config.toml
vocab_size = 1173
qk_norm = false
tie_embeddings = false
optimizer = "soap_variant"
lr = 0.00248
grad_clip = 0.5
decay_fraction = 0.758
final_lr_fraction = 0.1
doc_mask = true
Each number is 500 + 25 x the weight over its row's rms, rounded and kept within 0 to 999. Layers, rows and columns count from 0. Numbers have three digits each. The size before them is the row's rms in percent of the matrix's.

# layer 4 MLP up, 384x96, rms 0.149, rows 142-207, columns 48-95
113:539525461469488481483500497540505436484464513476528513474520506504501549511513530496469551453487519481542490453486511485462527478516511510460480
099:497493471515506473471530508477531435487494505438516467521507443487488453506503488471473522512489483517525485527490468533488490538501526514507538
096:485560486514532486495515496508477509516527481497533494495478507490509487511476489579515494489522528493511485464515492544473454505512442486459539
096:509475505497504478493485484515490498515487497515473474504505552508541521473504505497507495512485455541504477516463480459518507526511503482476526
094:493485508506466521491498503532456492534501509510518494527461494544505514486504491511519449509544479499484546497487453506465511488505464527484502
092:536515497492468494493529475520537498551496472494438484513505473510490508535457512496511548496483464502511487490547475519507464515514516528517517
099:471483515482527495510468493512492479511501524504485510476524488500476549529509470525501516506509517525518505476555498556479504494459495516467473
085:531514484506507497450465477480479475453503496437494501495497527507506486495514480519477485513534515507491508488477473491476511568496515507475551
104:533451451500484493519487469507462473511483526513499543466514480510485519494532467503486542479487554509534526445479538528496518491497522514474474
107:501471502501548538520536488524518520500516479464472469519527482469479503483507475501521511487499487561502489499547466498482462497539515508484497
098:488495541467503496520486523494518512476494498466515465514524470546468508472531544527529508475487564467522477520486460482513461495502503547535497
096:472478520527485510529478459539464485505522498480493499540481480523498473488488485519504469482526480569506544521485545513521525485509470487506466
108:485483513516540476517506508523474505504477485522433525524452491497505528503466499496490504464504491510522484510558505520518492496517453495458508
094:509463461528496475534536513507498493512557472509496471526482499538533484537499534520502490525486507548540465485451499506486460492505543537465533
104:532477493483502516485466470509509474494509541470491483542466506502483500450486493531505462488460517470522481475512486481525443480562501537491489
106:487472511477515462533527470541471497500519540474437496484507472478480477481495569461520506491533512502495505546497505480501463511501502498542495
099:467499514503509509501524509517480486518534548505516491466515473476472472489471526530502473501553524526496468502520461510459482514501491480495525
103:486505469457509469510517496550499497538478499474479467492504520512435469528487458528468503490458547529504487475496522511497483506461557538473473
100:540471449468453483500529506503482477471530497473486540466544481504528548471472488491493500516510535497500512505511507523503515503471484448512507
104:512515512479497474465496524540470511469492480531523466520453528523500508490488520477500534514499536515514494559530490511475505520544519500473540
102:447502543506504486534496514503453469504521507505465503536481494522503490476519488504507501423481522501504489472484528526524475461490435486510471
104:556468458500514490499478485477486452454499537473462538474520503481472487513523468501468484523470520505537468498516532490490477538466508549495519
094:517512540516495478500503540505459480493475486446498464484536471544505492486493471519504515502528536524547441503498454502506492513526517513512519
104:472513526465534538510508490517500494470478495447499493543478479504457463470499444457466495494483506510469496492468496518497516515509543501525509
114:505454507464475484515525495513502537491499463463488516532519487553508499483487496493507507534546523517482496559481481503512473499470490496522492
095:499500520506524522497490478420517498433518452488515494542463475475518482463545481529507502483482555500462458497459496474503507534503492559476527
085:521522509503511453496496542552492514452489505451503521492488455536529550510528477492533502500532466531479544499480480477494504519535466485487491
102:489521507508513519519454526511523462459509484503506488469519536485479476493501514494503484470514511508486518519494494503535505513512497446546515
102:487493491513527486471482509530466510501474498502518481518482504474428527472527493543493473481515540502506492494480470510529509497511493522479499
108:481459531524517522518505495536486499495470485521467552538509522496487520495499487521523529474516510483496545498505524493543560499488486469509475
091:531500464522521533481509511540506475517472486515470501523508533458463516488481475480473508522494462530469496533513519470474488487472471515493540
096:494505465547515538525528532472513468485513500473463528525521480531493546473538475510500523488509509493475504496458477525525511509525471444485483
089:477500514448494487483573504556531532518537500516487467499544452498502515542458489476537503509518518535530471470492501530505502454482477522496505
111:509428484510500444508512491513511488500530468473488508477522505520515503473448510503509533480516486475467473481506461452463526508511521459495468
095:508481483505532520519489500479503500461516471497525538474518449498544526456518455474475477507500494509515503512484495555506533529502482511492468
096:507493471523516523492513502492523478450522463516474509496485518492564505460467501529488498490483536512511455467545493513490465517516446506523490
095:526496474509496447561518526507506482487513502498527523479502469526488494492474449482544532509476508513489468463500527498508575474430500508483505
095:513522461466492506533515517507509486482471464478498513481496432501465508505506492494514555495500518531489501555490485481494545506438467485497533
094:494509519527483488537449487556533477476492493487507508516546453504468491492475495511537494461512488483477521525431492497522488519510487478510504
096:506451446484490511472514526496497496482509469489502524466508458517520529483564507518453471474479516512469525480478490520520541484502498528509498
109:528484526525521478505517449508504484512436470470514528477516510495515492470530481537520491498474510523481527514442446469487535514457507486501492
100:500488455495484500523516468497476468502516511552457519496509458544465526474486500493489471475503536516524494476513506507522483477499492527494520
108:478499523550492453457484456515474492492521477499472468502483506503568527469486520508503500468513488485500477503469437495459531550467471461498529
097:510497482478531507480511535537499492532489450489532511505453524458500495527522473490504534506475481529530465476538470483495476510548515494475511
110:532474521485509517491486496522501476479487525492518502499464515502463471509489474515509519517516504503515514458490503486550510536514513529498510
099:481453510529499527473494533530490474490481505480515518504510486498481520498497485450449526472477477502511508476466483499466511543506473503507476
106:508494464493504495494554480475505499498486484515525536509502493488487530513522490545520507497459477513515479508506482462445490519506508474512509
097:480496531506492457521534509516515472510445518474527479510483507536438511506507496502524504464517526549497497548485486540505505464472506506460511
096:506498446528519551507500508481520457475486524544536539508499541488542503474499472531502461524499514491484492510530517513490501488486429435494469
099:533459523482522494551472478501476485491488473494544511462504487511503467470489505509508499538494480471536504537433515492486529536499493520481511
106:542537520487520501491517454512520476445535490464536512485519477492498523520499456555498492521490467486500489533499521528566509477528508515522474
096:558512514491503516484492498529485462518529494513474482542499494448498532474493486517490513501479501531521500506519508487470473499504482532498510
096:486515453456496502494526474537497503517484470479506474508520512544445511519497487502491525470514538510500495501526463497499498460461500484458554
095:474468494471474469451461505541501519519512477496508489543472530525498500502501499503547508488475493523531457514554533538507501465516486507548479
101:505531477502487491451498523541480468524501499477506476525528464487501498511508510535505487483467529485540511512485494497544498504483493499526531
099:482485514499456502492503515481478507465535471508515480471524473522510490513562505512540505455468447538468493497496489503482521530543504478488477
113:513536484470535495531512549559509441499449530513473484487518549499440512491554518487518482476498522513529510490514498526524508489472493482498524
100:494493503515502517483494527494535483505508503515528518498458506464553509504489494547538455518486512498486449466488528525552472512539497515531528
104:552508482505510524474517487519478477477500486466508497502491460521474477436554516524453531551454532523476529483476516486526492521498507518533489
089:525492515501496506556530461491528494518465443479488507499510510525542486487487514518539475461511503515485474493509497501489502523473522471529506
083:514466485492516502552443502562550474495492490538504525472488461499490468520461466516475477498458460473495493527521481510476519504543478526500540
104:476492531496558499530464522529489514500525506488511491534550487478515497506524508486513524469462491460510496521498529497510512499524529481489492
094:497481495471518483502449480553516488521499535528470503481496535540531477481485476500510522476538527510526455481521476522516471526553493493525509
101:471486466486539493526534502518490464497471482458505489458536515513453504492518484523475467492472481563501471477479494501493502498439521509481488
096:534480524487517523528489488519523484525533509495519527473502462561522491459503507490538456472475465497503518528488466482505460525490501522527549
108:546474501453466497505499493500488488495534471489487543504530459488480499525501506507514508505490511466474494477524510530512442491502481480520516
# layer 4 MLP down (transposed), 384x96, rms 0.144, rows 142-207, columns 48-95
103:479468519478452500482499490495515499482486527495507554507496520492517486428536484508506511516541542491503461559542542483509523525473462522527507
092:446503530506485512533484519556512528493475481514521517514502528525489523539490513532527478516477485501518528447491519500518489461509468468471480
092:480417491467483503498503514500517507468544494527523492492484517512445510460530509500504489519464502495549502490487517498517526504518527507524468
097:501484516507496517531516482453522502487522480502508527474453454480500512511523491481474475466520530457479475471512528493498481452509509505542495
087:568508532513526473536506519468508520473527490483482509514517489493527487497481525505512454457474513517531513488520505478492490507467482467541500
094:497498532461535548509537521481491516498515499504528521468467503513548487492515547486509504520522480489461494513440528510484514470468502475527478
092:549531501515459540508509514488487502491463461529520479531501507481523475459485555501488470505483488474475477470442522471559480503489483462526541
078:478539493509500499511504465487526484495475491513466507516529481491511451491522457502529519538498498483480545515484523522491490455474538489537517
114:473512493490517453482520504507524557479447464484460503509498517474504514508511477520498481511500479535492475486480500515517491510497505531518532
105:502549534518473475499480488518498502506503504526518554481523529499474518514537522512480507496526495461490480477464473528491455517493481508471510
090:467474464527459473495503467530477535489510488500511522504477523457506483507480450474454456534475466529492506470523499500510517516518525465473514
101:486563520537513463492505532537513499476506501505498522434512500498504481449513508522533478465500528503499494502477480491478514492452470524496496
097:496529530490460506503491485503538464498504525497524522501547490497503458484545504489514499526459494548505484482445494541494533473457511524499543
103:524490492471505542488441510508503491515456519478524519518443508471501507453500491464472526464532471510454521535526495521507536517478476501526495
106:515489482518524486483511514501545453444511493541493500495492527491510510521528515437479514499464539491521494508498496508486539485527521466487508
110:506477508494501518484522515476507528532536517532471497502492502494457478503524491483459495553537502514485484509543471515540493529505445579501483
090:533531501501484493457489510507525517498498458485506506494456539508549537531508462488503518513502467475530522482528514463542503465530515521522444
115:488497441506503495485457520523463510513476490480494515551511506499477499505522481470509517521454535516480485511504505482509488488473517512511521
100:456487518491520490490476486490514516505488474486537509519466493485474516483483514522519484513446503472500479455449541512495502519568527518472512
093:487509516523488499514534472498547471522494519461483552476519475497484499511541490521501514483516507535503511466469469481495487475504485532491467
096:562503481498486474501476524532509545486504517493481519477513476504487485489511479536525512544514517501540499477520438506453491531499511529455492
123:531462472500484503496494499504512467466492543458520540477504522516474500493517543504466491522504527533513482543541488474468487466493473519511511
101:476526496499509538498467495527523508511482484494532477511491510510443446495499479493507514470487523492517499521506544509509488548421491510510522
097:478530496507499467499498498484491480506553491487533509542526486501544532515471478518523493503526484523548492510501491452488500504512518482498485
112:460516471527534490528509486502540463512515538466514497509534525465515498512508553509527492483454496538513499489500517451528463530490478482466538
086:511547490502471507516468514482523508511487527517526518472514514520524522535492507522497478482502472470548496461524502572491468513513505489516507
093:525488526529488545478540527510492513510487492520540474485510536515445535545536526491493511518500506508493442512520504543491501486478527496495491
103:526498490502492511428497528498495462539487518513471513529516471481522543531492461521505499456488489486491486490481514461444516525493537484498481
103:506464466536461480500529536459473483486504525483493552490494499478511516486509515496524540535468506488497525475500536499479490526474484549479536
097:531534495476492503522514549501502496483541526456488455532519473473525446475472457522475482519511517470496483481493512500477477505480524508506513
105:496505549438486526520493531504469472477487491483521435471473503546510481506501524530468490494514517501514527467475555495523497478500517501489462
090:558499518508470520504479516532530502493476507525507525495459495476518463548474489521519461503528492512517535509525516497464513481475516479498503
085:498470539493507510510501531504436501477479456513527545470467488478489559508516530490490518516508503490490509442520529499524506485501501481496505
112:478530498489509504467486525492538483486528479555472525466494532504496471516551539529486470498523516494522540504472480469527462471513526444496565
093:488486524502483458468485513471540492485509467509532525510482518485487511500464473526516492496503507517518521498545548480514457504469493527512497
096:511460495494513529468482492553487548479495493539538521475487496528466512494509559450433474480492485490496501509467541453498506511498485513467516
100:493545533475491500456483536500436491529501490508494496472473515503463462494507534463547480494502506473473510528529498505491499494522518484516536
088:486502559520458488463528522492492516537464522516462479495492520550506559506506507492540514501474526451510481463477524516491485488537493500489503
099:505473482525541470503535492482484481485504502506503471440512513504497488530485510507515530539444503498501458507470507506438497537466547509476503
098:496496531531512460528481504497495519522479498518501459525481517485504468503469450515558524496511513484530499498497512529520505532539508504532469
109:483485446503554473492467473527512522464477492541508467535496522475527523504462467484508498524494499470494507525476464500491518477490486520528526
109:499476502481502523528513526533476468541510494502497514494525524455496460484494509497526531531529502492487496493497521533475506502494497469536550
117:456478526490523531485447518529487506478482490508510485490466476506496541496555542503505445466493487482519457541505507486471490515519532452510515
106:468489479507494483483490461494495458526480442471530543467554457459520544519496528550515476508479504465503514532475499472517472469530531479491470
102:512501492464480491505482517464518525509495489471456520529515510472502477506530514518466514465586497499545471458483462544491505471504504504530501
098:472502503472505477483462490527550501536529502490459470523493470496474508529443484530454478540536455447514480506498531493516489503508489497479494
108:485476533487534536506480500542458488479464503483540479515516519501510482539527487496476485509537507496495521502487493514521485439487509534475470
110:492486503529467508512490526526467477448487480493497562489481509477497523530481512440488496511514528452535494491475520495489481503520472503466513
095:494499537498473483503486495543519501449526501454467497487491469518484502511486524493487454475524500475533500480485504495525489522506544527519532
090:505529484514490489493537509513513511534539507469493492540502491464478499550466492501496507493525494516469483495559487544497467498480497496455479
099:476511537526518479512477471533503560525490506524508519504488504506515471499463488486506515467507504502507458474517466496477486495474494496527479
094:503484514471492506498525499499501535500490509478522516481475519498526499527477499519538474516539499473491487501488489498462483511482459526551475
095:517507550486483476486515554507544464490486520518511515483467466527518545465528490484516472491515441486518504488505490498533531500527492509497465
086:527497510516504526528533484472503485505515513487481522488509481473495516501511549488464509495520489482490525485437467468497501482446507550450523
100:504487473511510496503501465469527520497487518495484470472423466449518506474455460462500528483526497483480498500477504483492533492494526478486476
094:524483485488498455528466464486496511545507517495489451546497524528509517524449514522497495512528547503501484535488521452504482507506502553505510
111:504471468492454476490485471494481481555531472464479491528510487518514462543531475505510490486517514528494506549489514539505486459518508494474478
104:544501544473521502499508538505455513502514494488478505519484521525500504520506490471490535450466498508515485531525484490457542521477535486499454
105:498518459498481524425477520458527473529479485497500492454529509503513491541495474516513529460538469521511513519519466469452524517527523523488467
078:533544527529483506484482509502489506465515516459474495479478543527496527535538489502518499527503501475472498501520479507491511489501512518457517
082:520553483508489510472536539522439503496517475485518491495481566481490490493489486511497511502502510476533493472485501497522515537439508495520532
097:539486450485502478507482492498501545499485505498495496483502524528479488480481440490496509470478510501500459487529512505468511472513500487515542
094:578507545518480538486547492500520511506477453490521511512497469478460453480483538463479502489473524506501501521512504515494526497474464523504467
105:476495516453518515531500491549526476530517516510499516507538482511452517524537511489496487462476510463493477512463492492483478489551530508468496
092:478496483536482497511558508517516532506488494494480499502503508471521504511513498506508552544462490514513531474466512522493563499498490506454471
103:498565514520540492488494484513494490520510501493513527539518489496505489445487515543494453489509513533499512520543479539466504511518509526519487